Each number is 128 + 32 x the weight over its row's rms, rounded and kept within 0 to 255. Layers, rows and columns count from 0. Numbers have three digits each. The size before them is the row's rms in percent of the matrix's.

# layer 4 attention query, 128x128, rms 0.106, rows 94-95, columns 0-127
106:161144096150175104066172147193133136140147143221090151094183153123100192116164153126135094125092090118133131095111154142094140112073148147097136174101115168100085129103158144116093129137147066108080094085083134178132101109128163117124121132137115141096070142072136083115181093123174112077125199120111159124181156111143130116154132139123120134103065068131123137069161133061130120152181
111:081194114160133161092123149147189087147119104095101149083160108073113153147087147141092088145134151108107121105070153080160164138162141177132127073077070106205148141104143149099188160112092208100082107179083154121147170106149164120133186105104105164141126121108142085146105145153142150127124099055127114194117100150136113142136129125082118137130096060142174152138130164119129173117090
# layer 4 attention key, 128x128, rms 0.107, rows 94-95, columns 0-127
101:124154180101150124115094110083145143143136107116123116142088155162174123122121173145094145084165206110106080126179119132111152154075092136159140145153202121187154175111153174119153166123116107140210095145145081090088106171130109123124171094096123115176156164050180141103054148100122111119127156187149130090115105104101109105155097134101126109156151134103072145169107085181148176095167
099:125140093124091091178086092163174122133123109119165118147067097152165125094130132177113141196121108153140106156089131142130074100118076093128124130068106076167119135169153063118085137148151121080060131129126129118064178125150107108158066150157175160076134125137132128095137093100113143156132110136153087115059131144124144171055106149085162110088169121113111147139157138062166051144081
# layer 4 attention value, 128x128, rms 0.0842, rows 64-72, columns 0-127
111:110121123132100112131110043103186147127100085131158154134117140098141123093137135187138142146158101116120119203100123145118131137189098174081075185144127115070096099112092188114187174135135114109137111119123060066049115068122122162121176109094063124152144107096149142113150166143140119112169125193128199159088129115137119148112128113135116103094145163118075064086093173124124137094138
111:090127116066117067131114150060151135140170114141114147150157101119139123105079139075043131085165172129147114141189175086103150125106104076206110118127108204171145116107153139174091134164077057152136098100115172161155093133153093155141114098132160095123145096094104093084185121088126087129155107121088117099066168121176123181138145088141126115099119110140138111092101131119088125126082
109:121094139121106082135051111115134135116104126114138173129157054108122133126101124139164165097152149133127173212105120112132178127147119155139132187074175132124144098170143071154099126127168179098136092141113149112149111158162164100065105123053128137096080069128152168149161157118168097102156220167156176129146157120114113102130126186103175148079082183121091087114123165170116113118135
107:155152155192082137164161176154116164172137185091164128118158196162131161123077137162121158200143141172134170143148110117131174160140151089136114129102136146129143136118141176125105069116143153107121051137115137174116159096082091188135154123137128068075170121093193162140190132176154165117144143112119165069105134144095182157133139126100099113169161112117070163113113165114146092126068
097:206113135115089129139078143155118151214142136133147124091139097151180139077160116135135142127136112167073103075117106055158153139152114114123127182092119155074211153094114157130120140076135147162125115157121111107140114093106109171087104159144161157095165138172159115116140137086139124074088152111204208124110088130118113152123109060116207114139173105139094172080104125113154142128157
099:120140144146173152138153148126184130118098055146090140113115096122124092164108124137145123111134170141170097106149225086165131096111109115161182082099154113173118164137122092051146132163112141090149066146117119178152141118066088161110102054156169132101122169159108067164143080165091146137135095084124094088082117168125082142121098127134123185108072151149123149127116159111101208139121
094:171183141114100148112114064164130115091071068097155085134142166118127117069058124133143163152091107047174189130099132146093137166117105077067115167067130141126120135173133151118152149110117098095166160133105155095100134082136112105166141128109097160156111114180115117171103134159117103097114168121106070112127092146161114118146083134122091163062110211118133067160160084108161144130153
101:105150068150120187142118109142114125079075127171105152163160182137100185128146130137137167165139107178136066153101151081099126133103113151143050149125149156045168118183133144121154176104174107184078106136115168183201177110173107121102170165144140112103140122111102113160177088115150148102139172122210108154157093082103120123131120100112124146116144124164115169088146106160097172129103
093:183139105108150121093132151095119164138137199165155180105141125138112174079191122096147037078129175145085114179067124114093070101157157144154132147087133117116113147106144119161053151121102203100100101116098111104142177193124141168136113142126102200156099125099136130102112144178085131102138124125161129109152152149180109162137127115154158122054134097170145080113154125085131091166142
# layer 4 attention output (transposed), 128x128, rms 0.154, rows 64-72, columns 0-127
110:088103095114179069152168141126089157167133171114095181091126119149161125152170160134128100179092111088092157120140125137068120169072149119107142151068139155163129151128152199171154127135136101140148113170155212122153126114160149145105079140099120109166075124153079109142101106132107171140121157050129107116162124150090094135124151054094111145159086102117040132143135147174157076150083
115:098131123130119133131163139156186176110116084169134147198148131129092114179142131093202139086128122153092137175123148108156178126054115212120146139134147146111124123118138112119148173127144100131139098097111131104187203106128147188121124191153193147150154150165136193086122075155071160073165127120135115102125156109104141101133170090155179147098082124114161096086186176122102121171109
114:102106171144153137148150163155093091178161152060180107075139096112181112096182147098146121153132048111159157145150148124113114149163148097118175129166148100139163159168075124126167193156145079087150095177144183128163175129084150141183110165194071149128169162094136172168148088096093097146127114123142132130212085105133130109119088109133159081101149110110133125124108125103115150172109
111:114116130130165128117167116105194202118171088124108083202102168167140089119177147069112178068125136128107111090178128132082199157153071087161105107100120148089127131156140115154192136107146140099175131090103106198132121168166154160149098121176184123140093149166113094134181156149123164145166138074104105122126099093113140081123092085139136152118186114099157130127113107110108154084166
101:059102143106108122144120132101067119133159146080152097149118158179110126131111099081191110154193119158131169131139080138120113150087133100149159141136075143142095181133161134107117121142184143085133142127188130159150093156152131078158171090124104210099075164123166147106178146157095116183090124082069066171125156080135138184125133106125128135162172103120047144110135093124075165126123
109:126106173150128140065091090165135186120170121155137152157120138128148094212114131135103143140115090091144151194087139142158161121084125143134136106148148158097184131138174147174086183177161161196153131117147116152099145153113139122033155158113146137100152106117117109168121155156087073145127103134142132153177100179195172121156120134168145100100095146202128153183119205147127118139170
101:094145116109116069197130092154064107117107105159133189143142167155150108109153179160108109077138149114169140110140163130093139143133112122123125110077087115159103159130138170159131121126108138145146123136099150190087170044133091139094168177121147154105152145158156052167104088141117119142084100155165174144093134157124162167176129176037087112151102064077188168118131127158136147118093
105:141124099154125155147121166144058149049111108128086101138151138074122087129115146103125100088097133149077138161198140144096140173160153088193165140073070149098101106112081111096088133082108157081153102115149141101158106163142136137108123177146085168130125121113122040105141156090139134176099135156139108152176126100104152083124146092166181129169102189153121102139082082151170072162092
107:084163154108114174176142146123157092119159146118108125136104089122102108140110129140208117162116156126178156181162152061158144110045071081159104096123135110134132177113163130056179106140137105072155106148119166113106123165093204114177137100095097108136190141118192150137110162116204152100110137127143170144155113135113112152135125113161093145083124108139111215074121163109135121091149